config.toml
n_layer = 10
d_model = 256
n_head = 8
n_kv_head = 8
head_dim = 32
d_mlp = 704
vocab_size = 8192
activation = "swiglu"
norm = "rmsnorm"
norm_place = "pre"
norm_eps = 1e-05
positions = "rope"
rope_base = 1000000.0
rope_fraction = 1.0
qk_norm = true
attn_scale = 0.198
bias = "none"
tie_embeddings = false
parallel_block = false
init = "trunc"
init_std_qkv = 0.0407
init_std_o = 0.0506
init_std_up = 0.0583
init_std_down = 0.0583
optimizer = "muon_hyperball"
lr = 0.0149
lr_mult_o = 0.815
beta1 = 0.95
lr_head = 0.00976
grad_clip = 0.5
warmup_steps = 0
schedule = "wsd"
decay_fraction = 1.0
decay_shape = "pow"
final_lr_fraction = 0.0
batch_tokens = 65536
seq_len = 512
doc_mask = true
train_tokens = 442400000
steps = 6751
dataset = "wikipedia_en"
Each number is 500 + 25 x the weight over its row's rms, rounded and kept within 0 to 999. Layers, rows and columns count from 0. Numbers have three digits each. The size before them is the row's rms in percent of the matrix's.

# down: layer 4 MLP down (transposed), 704x256, rms 0.0583, rows 641-675, columns 0-127
# gate: layer 4 MLP gate, 704x256, rms 0.0581, rows 642-676, columns 0-127
# up: layer 4 MLP up, 704x256, rms 0.0582, rows 642-676, columns 0-127
down641 109:508518502547508525526528479521463510513523507452531462503524492498466512521491493461530465514511494540526466488517471470494516523555508518499456553438484459537483467528489523515511519492489499458488486535478505508540507483480445500550484488508517505523523474499531488487512503459497482525480535530520508495501536525517451479535525505518438517551521514471487487520518495522516515526452
gate642 095:495513509477488522517523525527483489552508500500501469487501503512542542517502449487501504514565486511516494481500487543549494485494481474467531513482555536490511444486489496505521511520485505507485484513505509490539456499478500474472506494524478543482488491483475512493521482503459508494519489487521474500527496490494506484504491513483442514468469548550519490533468464506479488473473
up642 115:518528528488515470472522485441516500479478536501499507473510479460490496498482533501456491530515533486464524503522471462530491494481488512502510528510493518518511505512482473508504443520495474473489471520488500557466568500504506492465482457503481492508476450504526502474537486517523490525507490530452463511481496525527515521490467476509517504454521492493507517485510472507503472526564
down642 114:496507536446514452515523488490470513506473546521490510453493503454484534518486537507486493528507547528468513494508476508532521514540512486500500519505481487524547490478484453536510441516480492477489467497474498538503558485504505481474495493508469512514537512490498559524531501522490468491518509530484483520517488539522499502469471494430487533464488505513553492519539498504534475523564
gate643 098:484504500478485511459497459511504472526494481498489519522539530513515504460537508476488496476494502496517537503489486494495517497499504484473501497500511479480545469487491498490551522425500496524512513571516492458472506511499498504575509477493456542482495525483485520499499489492438501506504480507534548525511511535491476505500521517500522480519527515516458486512510486526524485503470
up643 091:487468487490489538477527491487472519493503476460510545484512484528470500491564496477518509453507518501515477515485514515522512467473484521522510527492566490530524474472502520471516502455443467527489517477526478517478517507487487523454480513453487505485511488479510499483449509525498491514492486496507530499523484524471563518483491513515533482531507520525514480451528458495432526474529
down643 097:516471532523518500471526484451490490515533514490525518516512475536503503491511485527537478484540525540455498519521496494518500530458470533521513506490547491490485505548467519463531495507467467517485485532503486523498498472512503486469489512493501484457517469468495527494480512504499475487496497505459509486545479504477543500458490499507536526465494498513509485440550452471471558509528
gate644 096:499505486495506472465505480492503485455536481503454518482458514517466532444485430471502490529510515491482484493496534477452512495464485446502474541475446493528486449514511541487479508515506512513451507517527527474486514481501473527468506507473444506512466486480521524464459480429533515503522520532520505535539505507531511468505464461551526526524455479498463484488523487522498506506503
up644 082:498479513524511515486508476497483500516477457515467518469483516510429491470487514503491500485507521485468511438497514565445484497491462518453457450504482473499484490488504477534484546496543492479512497492455460479546524508487489492509515484487527482511528497511522470533428505523518474476483496488514457528449518474498510477497484522523487550521478485531478481516504524486488489508521
down644 098:486489498461498512496529481458518480471503484516466524465444508486471510468487446477504497530504536489479464446477503500458472504483508493516465501481458519524484472500486540467450509533508506512477488517506547484515503481460483519504477505462461510532476497505477566465483462463527519506532542510542522567498495509483551503500522503536540529503472484503471483466488470501528501488508
gate645 097:508493487457508504533534526550510534486507476496520545448508477501506486473526468519473567475477488510496503485494491494498523498516507476552512501541486466508524491506533477486481526497488480479457512554528523512466492525538544515442473492487510486501472547501527503502532511459489485457529527518514520478485516512444503491474555504481491487508500495506520472526469494488520501495520
up645 082:412527527496480514527488526488486476487498526526503504557470467509491484512483484483488487535465496483523478488515548511515472504490489517490496504503521496537524535544475501502456506538538508486515500481499505492494510473521469459479547545475490544513526525497518538490456475495520457509449490477513516501482455471522487482512484513492504459502486492501510533467487513489452471527475
down645 093:490512477466505478545523529547504554479495503504494521468474487517508499468505504510486561499486480545503533481512511518498519456496536471529505476533494481521500479501552500471515504490531469472480509534505522525485503533511512544465506485485505494496491525514538518540550500493469472449513514538510520485483557500448511520482543474494494518497502495494489511510490516532513506533484
gate646 093:456448490512464500511510516506521479510495489507471468489532497522457490529525467494474527495459515447465490476549485546486540532510480538493509501494490504497517510445504509485506510508520484526484515522504545540473477496506517512470501508476509491489489500538476485550466525511471513522522503496474541491502497471565483461490489494512483447454495520474480485471515520494493485510493
up646 100:544531497466519508455493468501474481479536522509510488457500483494490501490511492485516509511471500482540511525520444556478496481494498464528470524474513505515476533488533544469493559540530486481526458500466496475492538456521502490489531511542522535484505510479471465474471461498491466468501542492514491507491506499542476468551513457494503512456493520516465498513494471463477518533469
down646 094:489441518476503444500506511485470539481489465516498480513487483463485469518501536502464530473499460485497498520435477488471483515561498513472539487476513494486499473481517467495533488486489502554480490464507527530520471537519490491466522518504500463507535526501524480520515476468511502505462528526506524488500475465542517522509506478522497520512504527523546486546513475504476532496524
gate647 111:489479515513516533482479533495450515533485527471507513503496523484512530550478432506468493504498559504455473485491505522464503506539532487515528475479541491507529500500479492507513519484518518490510467534530470507536515527513485526510523525472423480477529498534513513474456512512533481448551471491470507501487488491481500502497528495530480488480506483493491527550479498512505485511487
up647 101:512478463505495495498500463502507449509468473515514478519475458497448518505498489458542473525526510513531531527523551512471504507518504530483489471552519514472533503492491514523422517531502500511479463478515506543534506516481506497546500501502506524507490528518514504489464526554502529483546528528501463475488532488495484457483520467481499518494515544529471462488508521505498481484454
down647 101:520520504468504509484498456494522541478530519521471492494475478489520498481524512516497485505494495485513500481489445520490496528479498495519497473551435525497472497516516488471473497508504482548475451463487544530506498518489522516541489473465501508520469529477490513493493517506485535503481490489505512501502521526463502516501520504496492478501495524479504501475546523495493504467489
gate648 107:535542501527502519474484514550472481464536499483477551520499483494489524514522499566492519494467495506505506490484544484509513504468521511421516519489492482486492477526490514515498506471481511516517460508514519509526487487519495491498539504476417530523500466528506513476504470471465473441491495497486504558515486549510552493486467527502482490493484491494511511518510457511521494515518
up648 099:452558477511463472533538538496510531485503523479545546497488505520524490501493487534487461524450510529501514457496497485490512514482499487469509522422498473510480490502513484498498547501524494518496505466501525511500503529531488501540510524525475503485509440486486502523491478540513474497455465530486473465476565492502541488510518503532493534501505489484556504522491505520518461517504
down648 097:468477529479519479514477507498514545508503485508501491506456507484523498541455454474503511508528490496522552550497517476475482513507542471504452507500480484510444510477465498426554467459498444517481504463530502501492464515524477513491510529537502475525470494453456488501506516477511526492510499544482477464530536460562466545539494474510522525503487504494509490536514521495502504535460
gate649 104:486507494496498506497501458498476525486482492513468482483488499502469504490488468496504545537458539538500492483509497490534518477445503506512468525478487463484483517478512518541532464516463500497489535557508501544475460503515512504474552534508530528509465479511514548500516464471528486513491517497538474500449466481514456489482437503474527509519440488485508509464519495509498504495496
up649 103:515490512535546545513520512462506490519493487479524493449555477555546502518501494481469538511459542523530491480506498502477516502500507500541457527501528499527512461533452479486489486532540489502481502549488497490484548505517499504486487486518523485466503498487472482531494484488509454545503521482517550535498510527500448487473469506462528527495482513520539455487506477491506500493542
down649 097:532508534489481537479519510485500501497536513499531495460511496532494479494511507513494499492484534489492487481467524474485530477546518513487506525540488469516530496478501513460473527458501510544513515476470490531487533512490514499510465512498479483488522519549481499530514510493459492512500496484502518466486506483561485507473526521518512483477511495531498517516485516499493487474553
gate650 102:483537517511515462465487498480508512472510527518456472500513490539497477534514507504476486468500479514467546480512514463505498529485464497541537472492469498501502458489586507492468529478471515555489519513501544486462497496489503523487523491514511492542498502467507529523475480462494474532492576496442503512506457468493508509494511475446508481504491498498548505530497499486485509497473
up650 090:483477501475495462491500591487534491527571509514465488499503518514456487493525480525511489473491510494467515486485494469574560529515506499534508502475474492484495493470501506508469521493442501478478489497498473517465505496503529490525509502511493496493496511544537489518485497463482511532499491496455531458496507465476530496482483464463459506491459537467490515488478536502529477498501
down650 097:499481504477522492516520533509501461540511498490520531503498532447485511488484519482493494521512520448509474513493523556560534484508541522454482515460510511475462538468470542527513504526504514455480486526517441500498520476501532509519475474508503496486519516528509456491539540509512522503486442498513522455500495527460517501523515498512489511506520519471462514451460492499518491536509
gate651 111:516523522540545487484479552485504526486524536521501534518503500497552521472468495526505480488499532565530479488492502481523523524522471460505538474481535540506487495524537459529487507487564438489516464546526530516513551479517489500506530509485511452557518493488523502524504497505508460465509445525490497488453526461502480491512490461510537535519537492500494507505489471545485459516504
up651 106:475501486530515472508505545524511457509541473500464487475453430492505521470464526481504491467502512507505509515485477483489505506485510529513489459510463530501470455472529474479496528495510448488507489525528489483503483486471510509523497506527480497488524479540496468475483532549498500504490492496507513526444519518504494519505446499509496526479520491504489473489514510491513488483440
down651 100:511513482473524469488509498537503486527547496523564511503525532485430522474456467523516430518497569535519497512532567519500482447527508499494535496496535477530464493476469508485479482541492524431508526495527476493463525492514515444530509483488489462507496479539490511511512502477505500498515480514488525486508505531442482497474509478498503491458519521486484483467502527504509467432527
gate652 102:494466500466480459500478464529489451474464510470544504478494534464467531499509460487511504477494489509499468548467480504487537496455512505512465502497516494506516468471508498497487544482458474519515516500533471553529533473523479498471524513468502509491527519478510515478482483531527486526477462529522495488475481482510513532502504527493515518485488498463546509521507499497478498507487
up652 094:558535535529496527487479527500533525520501513512537500471501502488512507518506492467490489507523511493509487504461473506516476463505480532516506504491488487510495451540489481480582514466478531497524484510471518479495510495459499516473521496468490471491509518484481485527474528459471447494496538477540482520490424472462473503491549521509465508496501498552488520494513489505539527497524
down652 099:507458499500525526500512497485499503482475482496538537468482513443526474521531488486496513442467489480498502500483485464528506537508509478547499574556484486542500485490549487446493533519555515504488509472539500516496513486509525483509497504469467438518494496485493505475473506538498497479532481495489507506514479491517485475490527533505490505489500497521490509537524514493487442479498
gate653 093:466476477525557476517510517549521512486512573464478539521478512477484506527520483503505528505487532520511498429464439520498469514458475503508483485508501468521494515509495497502540489519495489506488522493519462494520492532517474491470511481469513442523462494526445485531498503508469470484486530526514525527468472502519495504521517484501528472480510481550509497510507445485493513476525
up653 098:471488506483512474499526532508465489500502488470502513507536499473515492516473496518523538469486481466445473501479504467498487495514528532512530501520492510520501521551473506488499467532495536508530475543513452490496503515488526489529536460530500469514444497459489515516512498529488502514525497549450514472521476517508500460546510498492529512454500553519502497501503562505553507494495
down653 099:496514460495523496529524484488452526504568496521526495492510475489520514479429462513491551468507484498480526466535493467508452478490553495527502532494493532548510479527466475514510507531502503487500498474554464498500514460478483545523495510464481534480478522490498487513444505526493496477513496553485482477502499512476489507507511524486493490526510528503444529527480508513517503498475
gate654 078:449503512495513512497530506535462475495510490486522476457468500493500495531452526533529456519499529486504473484500484500480494526487553498530493496487477514496491468513488501506468498488488476460488528545539504480483473486490519489559514481498443521495492539522514516500516451517472511406488484472504484478470477529533479529463493498507492440499477503515511457491555474525528520493510
up654 068:526493470473473500477519483477564485484504509484502542490482430516499475500495494526507509502519484494513452489533504491527521509463515498503506474509522482534481513504474523444547488485517512496542524527515483497488499555495493495500549509532513534527571488516486524445540497482503519492515538520481500547458513514473480490546479514487488525493516495509531529527467505532489501511516
down654 091:454478476474505468502546484490505447472527500507520515475451504484484447521478496539493476515502496444522476488530509527510504505469546488479502483527493477525465501519507501487529471501479507511494543518510472480494497555478489527505555497494467537540547516550516520482513468482500511445510495543470485491432444482514485514563495486461469479525514504480521532539519487530482508483537
gate655 095:461515487482522490508478511493523481524533539493532493471498539473557481536513515555521522509458523531546490498455496494482515517510520443565536484538489516549497475464505522462489523507515498501500500516513489488497539502448495466515541508497513525484506504473491525524492471468523422474512509460497501530450463474546503446499481504513480513459512523489468455499499528497516476542482
up655 105:475510501521456525526476536518507485520493488516516430478504505494488492461478497463516516468513525521492543502471515494513513581513499507503510477490505522489496476477459543508513512465515445482533513481531474504564537522446498486505503482499488446484509523488494475532471508485497471510482497476482475528483497476493531476547478505521489501466488496478511477542494485501488484433449
down655 109:513502450487472511483475497520475551478514514513518457456482495482543499476476506469478487461492556481481515486528536480507532529497520495494464487509478496490514451462438499538500476496516461466540493460526511480563499487476511474506525469516490467502529531495500440538493482511534496502529479479484493518497499526490517447500500491509462475509479500503519505541485496502479472448536
gate656 097:522527466511517519437460470483531481462499509519485498538512511510514527502486465516516489557503485529497480487483496496469481498523538501500465514526519486517503486491463494553511511496507479547493500533497507476545518474509474508466524472495468476472531514500546524528487509501529526462501472524545470517451519514527507496510505476470481527470478472488522449488495542506511474474522
up656 098:544521490529485455504472469503484483500531489489504550478496536459528467491442498530501488457480488521482466487519504494520524546508538524508505511517504473471532523523476477512503506522490512488538502517507471496478531496523513484493494516502507486538468538486480517501465467528494515495495456471489481479482506506493512472479473502469539503485488467485478510519491464491508465544518
down656 094:546508490526506481491507469484512478489491474529484522495539498509498535482523494524496497462503479489518532505488535540527532484538491466520546539469468462533512521502520525465532448538496512502519423511504439530519466532539515509485535511477480487518472534486485509470474513512473489512461504469478517458502461504515482472508489505505503524452468512475476520479513457471459542514514
gate657 093:458499487505511470473496485496508496530486502503428461482516522489478494503499496529496495474478469533502505500508470513489508479495541497536497521499490471478527481514538534518528480490498477496475523481483527485500562443447504519515468490503493530482482477481491484515486530533513511451479500467545504538510468475514558507525494530538474491527513502477520489520451520540525471498505
up657 082:474494501504531486511536481495509503488491500559468511550486532455495477524520535470488518505481491513483489480497531546524503506482553495510495500509494502490479475491469484480505485488508543531500476515491521532514464482496455461554460515515526475534521508514459470510522529493529502517501458505487502528553523500491473502507506513522508508521490478501527490492474559510517479481496
down657 099:521472508464512494494503502500477503469563503537531525552473498483506494488506504469498531521517524512475481510517545509484484522480503465500483493477504536486470514473406464488498497534512528496499533505496490550513440514538475449513508536508525463527485510497458492495523486438506482514498475521487497524532527481489469542482541506495518508471522514491499529481521468494513495509489
gate658 088:512479517501487491437503530497498511481540517456487512466523526540463457514496529490512461472525508534495510533516528513504488508513550478528493463496500531510535507549463480484511539488484512496499493460511469536509542466481480501444566477491479551508501494493479511525459535512513469477521454479479486489500512535467500468474501477520501523487515458490516431514474494463500485464453
up658 081:450497495496487540487501502521485475480478446546448513517524509496542497503494519479459525529490495478502512476480464476503444522518503521496476520503479515497498516572533466489529523451523461477490488537485521473484497532524520516468465503502459455480501458484495496536467483514492515496510505508534493500526475521524496532473510486485554474485491458499511503518541505525509499491540
down658 088:501471528543512491445494502505484511489538510495526524479469477501476465520505515488526465496554527496473507526488520489503523528535536467525514465504527510493547476525489504507528499535488481450504541470478462527500551465483494498446546490497481554511497484489487522509486523516505490490503465495501508471522519498461524495512451497519480532475506487524490426510470495466485494475454
gate659 098:499502500522462465512481502468503491539461511481513509482515536494515491494519500479518445448521563478528489456508575537495513440503472465484562513452554498505498497518460484534516519530525501511509463480487515530482507502476485474496530546495522534511483485480517481495493511493526525527553482527549521502517509517500512503495530511537494515527489489501483505513518489487481491523519
up659 113:470537544515511475495473473522489470449528488523529504538502502508448494514489513531472507539473514532508500502479499495487492503523446496477515505491507467532470494527512501541522536528520454509488506505487517477539508546503519447509536537502515521518503459466537424501444517525498550502494495499529492521511469463491487477518494465504480490527517506532496498504483516465509474493523
down659 108:472510540527503499508526458498512485494520512493528507514525503529473519517502488549489498464469548491499523471503502510503483488498430530459515495497525483493499509472535487509519553509521517488471476451491542502527474544518546481479521529492528534506496505467535444477519511540493532502512515521517522516482473508444471521518553487480439499515466523541486490490493516519511479473522
gate660 096:452482506509512468489460495466501477532504490435529519491497540455528498492516460506480487496480525513490528508525512547495521470500532465513519487487537491546522490482475495492532518524515490521531491523504465536594516533475547475518482500495473489430509519504496534480532522493501487472500499491458462480460486505455499489489530504502497517492486547505519552543485515496498474498441
up660 096:508524512475479488530503477479508544497482505506528496480513496482481470497527539503537545502504452431501444522504500518527523462454513478509477466488556529509469517454504468500521501479542471502510500478452474507490502505505511530488522454474509478525512481457475471516506532486473513496473467493521487513498486496481495476477455516513512489520500542515519527525480545496470472502496
down660 102:538511475490464508505515512496507511483537544525505538491517478511517511484492523474517546489535456489484459538492517450513500464495462496522477500497514517449507532546513491510500499479476499515492517501460478477465510501515474539505520522516526503507492481467487490500509503508538492528509497520518481514523535502488499528540486529540534464489505505508503515422490503527521510549500
gate661 095:497512526451475526463486492503498482535471497522498485485527538510481467504504508498477508493543504549521527519517518497497528453500489477515530523520510478501521510518496504484494481465510489551523512524501512464530466488471510525478504496465497503469475562516515506515511484512546479519472493510489490467515477489470496458499527546515524517537519504492512470523511494512506473505517
up661 094:515502528513539489501491481480490497510476514492493505523519525502537528525521516559496475454527529539494470507493514502532542474506539427523506480528527476490478547494507491448514524473535492535545516539489476523537505527546422509508493502539498519483521453490484488497490485484518482500514485517524484485476525478486477513478475478505500487501499497489503532518517514547459511508443
down661 102:452506493526534470532545518509510493498481510461488487522499499475532500479551472516474506521514488488485519529511492489464503517525503455487445444490482487524478494523527498484501482510493468488497506487519514527508500530514525530494507487498522498529504420510499537464488534498477513494516560508499508557465558492523512535509430504488501511487488463493488476524521471528498516521499
gate662 093:460491481478515490512469504498476475490482458530506464525486466502472513542470488463558523523529485512524511492491472496492478498519499504511476528469497491551480519485529502487519535510481537488515470507466484546488500514470462496509482528501559487517460484476471502528461522510520464551560467497518550484486447518486527441494521468487476523450511513507516531472499509497492491473521
up662 097:505481489515503526502501523469495504526517528531499493463525523538479516514479443454505512512539490501496506478475493517522492493513517477479520540530502520495503488536528545509468500533509534508538525535508472520475505494510487457505537490472528528472482536479498498532536559536505525523514473545454483485472476503525462497503517483536478509486490503504502476498505504464462493478506
down662 097:494451508495554471470514544492474444530529538499493472514531508529471480477454460483490517536510475509515471514485538500476516468501482488454465522490494499475488537527509494508499532516503541482518505532482473510480499521474495495507497537508508489507485535509475500553519540507506527541529464522500497518485454479561475513492466437455508515462518517517536513506522465489484513484534
gate663 092:474498464467515519515471542491506510528488502527513519513498495508493534524490478533506520513499529484521497532512494523470477502478423504504500468491489480519528540469505514464487489546529490478516513567490541496507534482532536484484513495498519444472477474532516524494504528481522477545508560463515496465465462528469499470501514495482472555487548540474464528494508477543535531456533
up663 092:485490509483469495519524509510498462529534481469511466497471535502520507490471518510500514509537481506504471506446537515531487504507524492516477478480513474531482496516503477541525547485510502489484520497491491474504526482485470473494490483508479520498494500447569464532488492501472455472442523483466513505494504469527485512483536484483513458471532458544496536509548488500492477513468
down663 098:463511504495493495510511502488529481547467533519489479513460515532508511474474496529542506496489538504494543504460491557499520526478515511506504514462454505447489535495472479514497548495483489526518496551499528483476526475527488517491489536509487469527495519482533479547502501544535513524484556543455500523497511499518521500498498476522501522497486504478483530485474522491481525506519
gate664 097:457452470496546520486511509504474470527488521455517452479458528495500531522516504471519510489536541467499487503534495498512497505511454488474494493484466500519509530459512499463480529495496488476475447498477539496507529465478479473505550498451525500526494484515499511510498466504478468502516524548485521531535474493477486484493498470466493499444478542482504463505473510474515507485496
up664 113:528508475523535484519519511496484498506477505492472483570526521476505465505515481511456493525480493488511509474460518501500481462513494497514523493508481502472497517534501478463501488546531500480476553490480518519507497497474474547500524504495529496525529547545492527533509502492502515488495481482476510508470508517462521516528505487497507564514478469487514490473474491491547538540429
down664 113:461514513486512459521532475497514528483516468477474476530546561478506494488497481480515484520492469462497480489501514494519473486487534514525511446507510510536470501546495494449487454523495497477458518477497518523524511528478510499476510524490500534546485537525532485499481526512519508486488497477490503510469547535460507505522519503479508512537496509484482499480440498484549499494509
gate665 106:517518523538509505503539488534491498441493431480516504504458497481499502493560449493468500462510520512492486450506512524499482478472480501439517507514461475512498510511489554451453522502486494528512517516464451538493521502461489491491490461513505494478502502501509550499489518570516513473503507495492477517449529533553521512459483478478462486474522505501534491503487516502532521465491
up665 100:542488537486532486495484465536476501485496518460512514498501471494515495478498524556505489480502446496523441470496514486507482475523514499524515493503477487519514480501474517469477496526537485514520469507520484514493512485483537479484465502539528514499505523447475448492459503490565476506522500482501486505454494515551494477476486492508516502532487506492513497501472516526477508505477
down665 095:530473517476492471483459544502497518467451507514493510490514471529478500513478474478494527499506469515483476499500468535517445496502495470512496470496501502521467513525514455523531546468500494520457511500497522509522469485479451492488480486448505471511489489521498501547499541488538480452471460526518487484517467464427472476509481506520523538493523511473507504460490500464480505520537
gate666 109:514471504517487552581539536507537502554541525507484485510497524451527519516498444479500515523503511473506452504545452476475523493522485485452487480498464504541478497479501500508499507485532526492531484480499482497496476521529498531504474445506509501498434454541532516496512455529515517489506502499483541496484507496458485503493489484545492492485471527478500491475534490508500471486491
up666 091:491481512500491485495479496517458509521512503500468536532504474475483471475492479505522452518516505503490489448446553518476566515493522502488529512523496495503467522524490518483487501485494471458483514539485534498477551460506519518454488543467477482473472536482477454508510525492476541468510498502493492499511520494541505473533499497505511467513502500482462520503518522483522525531508
down666 096:476507503481480484537509482523508518510544491501516504476479478502521533531520507487499521550492496495502507495492448445482511503499517519481470516499489483517492529480513509477521508482488501518518493532519506497486538518544492491503485496511494515490486473478520515500537503504499488458525516519460526513547503500530492519504511477525462534507472509503506498457513525515499500486537
gate667 095:473520483494493516499526500482512516467454519547526534503507482535483495512457506515505482496511507473482459463551535484531524466503470514496490504483498479548505464524507477497524498480538441470473528505523454488493498511500477504507477482540454470532480524503516516487497503500496497504488457531505569467507463527483510470489514460518466507515527503535505502492514485492463540492507
up667 091:466515551484532466470486496454540453492526506524502500481518528482480531523536539535520495481521510501517503492502506504488474474475513514487497482486525525486464520472510484496500516497495501539534463511513495531465525485485506494469485481498481472525558516514488509476475512523432513492496510472558516503556508507494513493449496475529500496498510477481479474511507496510510485486525
down667 098:534534479485493521515531503476473494443500528505490533504507506522534495512479505500519506501500510448482476456549483536503510452473481514516509526494499478511530520518493476520496509465512490467497460527520528556487538454511478489482479538524515495526528514488485457530531486496461498530477454495519523483534482522492464487504529515491480517547533508502517475520510494491486488531514
gate668 105:527508481537502485505504488487521494449466494530538557528466513505471456471536465527491493501510464530494527544520457514521502504533563441475528489545507512498512529507536495504508456522516539507561457546507517480544498455527481510532509497488501498536527513479472464521503499523531515501542526464516499552471522468493484500480523524478507502530548487474473514508500504501469487536465
up668 109:488552509502504482527478502513537479496459499484507510487522531442524530493514499517491533448544537489527528513512481499484501518517491489488470527499504505508499494484510518528550459526552509516473482500515540499467496476524471515492481519475482502504459516516552487447531533454481539427489495495499501513524518534503535530491525490527499506496550526533499450481450540492579514465513
down668 096:473459508516497504525464488526497469474503510530508493489522522494466536457475482539528476521518485487520527530469471470476453514481508504476517522484494493452493537479499509503520453514526480466515498473486459462509490512456496488511490494508491505517468484465511499519449498444476454489465500499504507514528491518465496516504518531552495508480533505513489468493494518493536490500450
gate669 107:469531532521500495477479506483515525533519524560462543529503465485482501527526513510508497504473496522506514480498510492522535511496458501489517490512552501515470487536503505479495536446515497468493496479453478504464520490488518497490505472499482479505534440507503460505469453551522470532461480476541468457461525544487505488497467527521473487479531475505515482496501498500458545491528
up669 113:474480470527532500531485533490486540474531473480507518504518503490479508483532509489472497542518501534511486526514504502508483530489505489532532532510511464536518510487440477503461516517551481481518526510463456478513525457516480515471491489468515447465500510545497466559455505557491492503557515527479505472492529472504505504467474457518509544524517528553515519476520533506522505498483
down669 110:474507464504529521507490483507516518523527524506505456481490520525486479500497467501451505521527576503515511473488502535538500509472473504483583500476509488509519476463535481539480499499474484489488538510466466487533537466536474477500514499491481460491519528512503489520452504511482475565485482533479525491542552514514486457475517508468496531497514489492474491539480537497489508498518
gate670 111:505524514488529528515515493538482515591502475455501505478473507503500511467512500461464518493479501540484515521494494523523508473534495494532527484499488510562514518493539507539494531494498504480484470499512498515536460483449536471508502477505507497475489492507457489466588519466512525524460512487520487489478464497525527477504512485481491513485530453442516544513440462496506533503519
up670 102:469489502513457508564505482489555524555477492494529465476472505495493498507492508516455494525522534480440506526511541518498476529515512492495515462539497499527512533489485504473502527497495481544494508501541450515526499530514520494508493540495502529527491540499519489546531486476520525509474536500505495487477510494504525485500526545459507466505516510514499558544512472543518457502502
down670 101:488548512507499530481488476509540500535490477436532505506476481516513501520515494487443495498463525478484541469522480507523522544496496501559480504534490508549512485492592485511478505525503532475479498479479487489486524510462517507489504508563496513480514523527486482465494524460507510533518512506509480522499463534491514445520495467492448440482516489432493490525474500515520494490536
gate671 096:495516519483516497508507510493491524478448472465519482560548518501446489516530458528520505477461483483477513512472533515548513524468466500508504494490471493483507473523570483479507536528510499491519478507473509528527486513532477539521536484488516483518496490501504546525462501488474503546465527540542480486451544497547480469530470458521491511468465523522519517498509522512524519493493
up671 100:491518451500485474522462495495504471510511465503533536518469481506495489505492498497505516518481464522568488477496465507525458516549485494478477491493501477518500495502535535500522518448512496512489487475576516499548469518457494429537518444544487507440523515510480491506491508506505452562495528508460476498520536525486500517509487490467538498488478502495517485504504510507503467507497
down671 101:539520465470514455525533487497520525488472496488535508556469499499442497514494449513534487451459482486522496456480478481557488538519477505498494473542472478474493512543522525522529536468542511566478504517509484476523507531471458500556535440500489483463503534527490496492431508488488480542504542532492476519493503482502493495511496499513519506477507488482487507522538504493515510481476
gate672 095:497494493502500502483504517504547508498455553489497545489518461479490506488481459476494460502525486454521513484525508493493528500472463515524536480510498500543531480515506500530486474511519437513498520569497476472472502499501537532483524516496529477503522513525490506486501479472525456445453477547480506506525495477544545438507491461448521510511476449483469467471484469485517510477489
up672 108:473552519508509475533493525500480469440498542481494482487488458465555482529513499515524505457492453524475419464515436516485522516528510490514524481514544484480489497476543519489486489531516524455450507483476487534474505558463481485462496490491494488523495506496449500495523509558488518512558524497508520480462504545504506495508489455454479547483501490506529521496494543532470492467522
down672 104:517519489523474520506478547510507499445512442468469484519508489544519508477547498498521549515494475514514511483528489465491489508527499489443518499515444505488492457535538516515503487519495497472483485504448519518530519561510461559464527533484480490471508522502522515499503510552495542501498541512489543497501471507554483537489488499482480559484501500511502519525520523483540511524521
gate673 099:510523477495505473435500497477487487519466508532488465509518479494484484497501492475501494498468532485492520560500488532505502466536461471492479502532487507512501542470517494478517439463504441455505500475496533465518465542489476506489443510514483513510536504484494494478463534450485517485567516474474508484530521538509521495547506501524482525504459503516517469497490502553553553517515
up673 088:532534565472513537507444485519509534514499494510460518522509493525500514507469505480496483479489516505503521472516534468494519458492477479470494483458529528517496503497515483499470505538543534528498517478468511507517542528467539462501454538539467526512508492519529488482490492469573452517510539500473454482510467500506504538461469497496517508507529518517502509474502506452512495462490
down673 089:525506529515500528540533507530490489510484499481519493545501547512529534482480474481524477479539473487540529461509488505485535547457480495503491473494458535455495460547509564505529539512512538480499462490497474498490526465503516509480542510480492499485530462496569469518520514538500508474483449515521522494462504518489490492515494528488488480509500491480446495515532492516466502489495
gate674 101:551471521522526483480532483506503522485499447507539507555498510514457551490508488504491500515424534499475493528468519495493513511485513484486507526533493499476480558516485564498505531546514519497481483502477525512492519490505467510509459486508527465526521465503522482450472492548485542480508516488547490462500522486467525508493477468461508506483517502528507515529526524470537505448518
up674 089:500464519492514533475486506494509500508508496451497495504517509466479492499569497499478536513460485496566479510520531472454547469533507502522524539536500493474487552489474490507546515474468500486499511497489477518540496493523517484457471484544486489499442458476516424506524452535509506482518495530511491511468524501468499473492457507515540513499498472466475508505518479496449559520463
down674 097:485540500518492499490487463472505493515492513427468500463499494499539526515487525489491500495532491494505505464483504531470476514476519501514455457528507525507524494465543458524482452528483521470541489498497536487527501521483524505543491493542459515478489536455534512551494534442481463508494464503466472501497504469480486499526466493524516486511505496503513494522481504499520490529548
gate675 098:478475485526519514471469508478501493504484484538510479474484489496480494494556530535517559530455517525526519524516491497493497499455541528511501510563512517491481570519514538465462495501423504498537448471486507474465527531452475505483476498533525508475479519474485471478476478475488528506500497510493519500497485506513517452496414507521476521469451522517495449532515502509510500484501
up675 100:499511486529472489507469505493507509484504521510474499463423457539498480500492497516477532483496469514523526517572481533524503490489515482485457489526460504487500475480512470492538521528472494533507511459504560484466503491524474563527497510533526437443531534528486474526470525475475525526556500542466512496521467491537485528484511483478494480474472499521484443483546525482508464518491
down675 107:530504478538493480503474495517539514476515502525494490489444497532471482511489503532513533508508483479490521554517458500513526447484468460529458490538491510473491487489516494497545504521495449568531480499487527457465502514488521526490512493537516419482494490493496468513448500469503518539564474495484499517528474510518490483495490481498488488510473500451485492475511517460494506503478
gate676 103:513513518446530516505520448520500552481474442503491467488492490471520527537518461480501502519498538512507495527523478508491489497488493535524490489462532510495518462510521505481548515554519506546484496501492500500467467483468518529516458488515454463471536485490516531488475507505468503494486511526468472508484482498507488481511497474488451501482523523471547539510512520529515492455492
up676 096:470493457574535499457494520533525490538509503505524546550485526503456498550495535490509496453496472555513477486501497498506469528534446503513473519519513486468477493445521495481468492488552501477488490530497518477512470477473544529530538492465507497503486509520480486485521495478480470474540487507497518477505508530480524514501496482475520557440480529543534527519496505501483521490557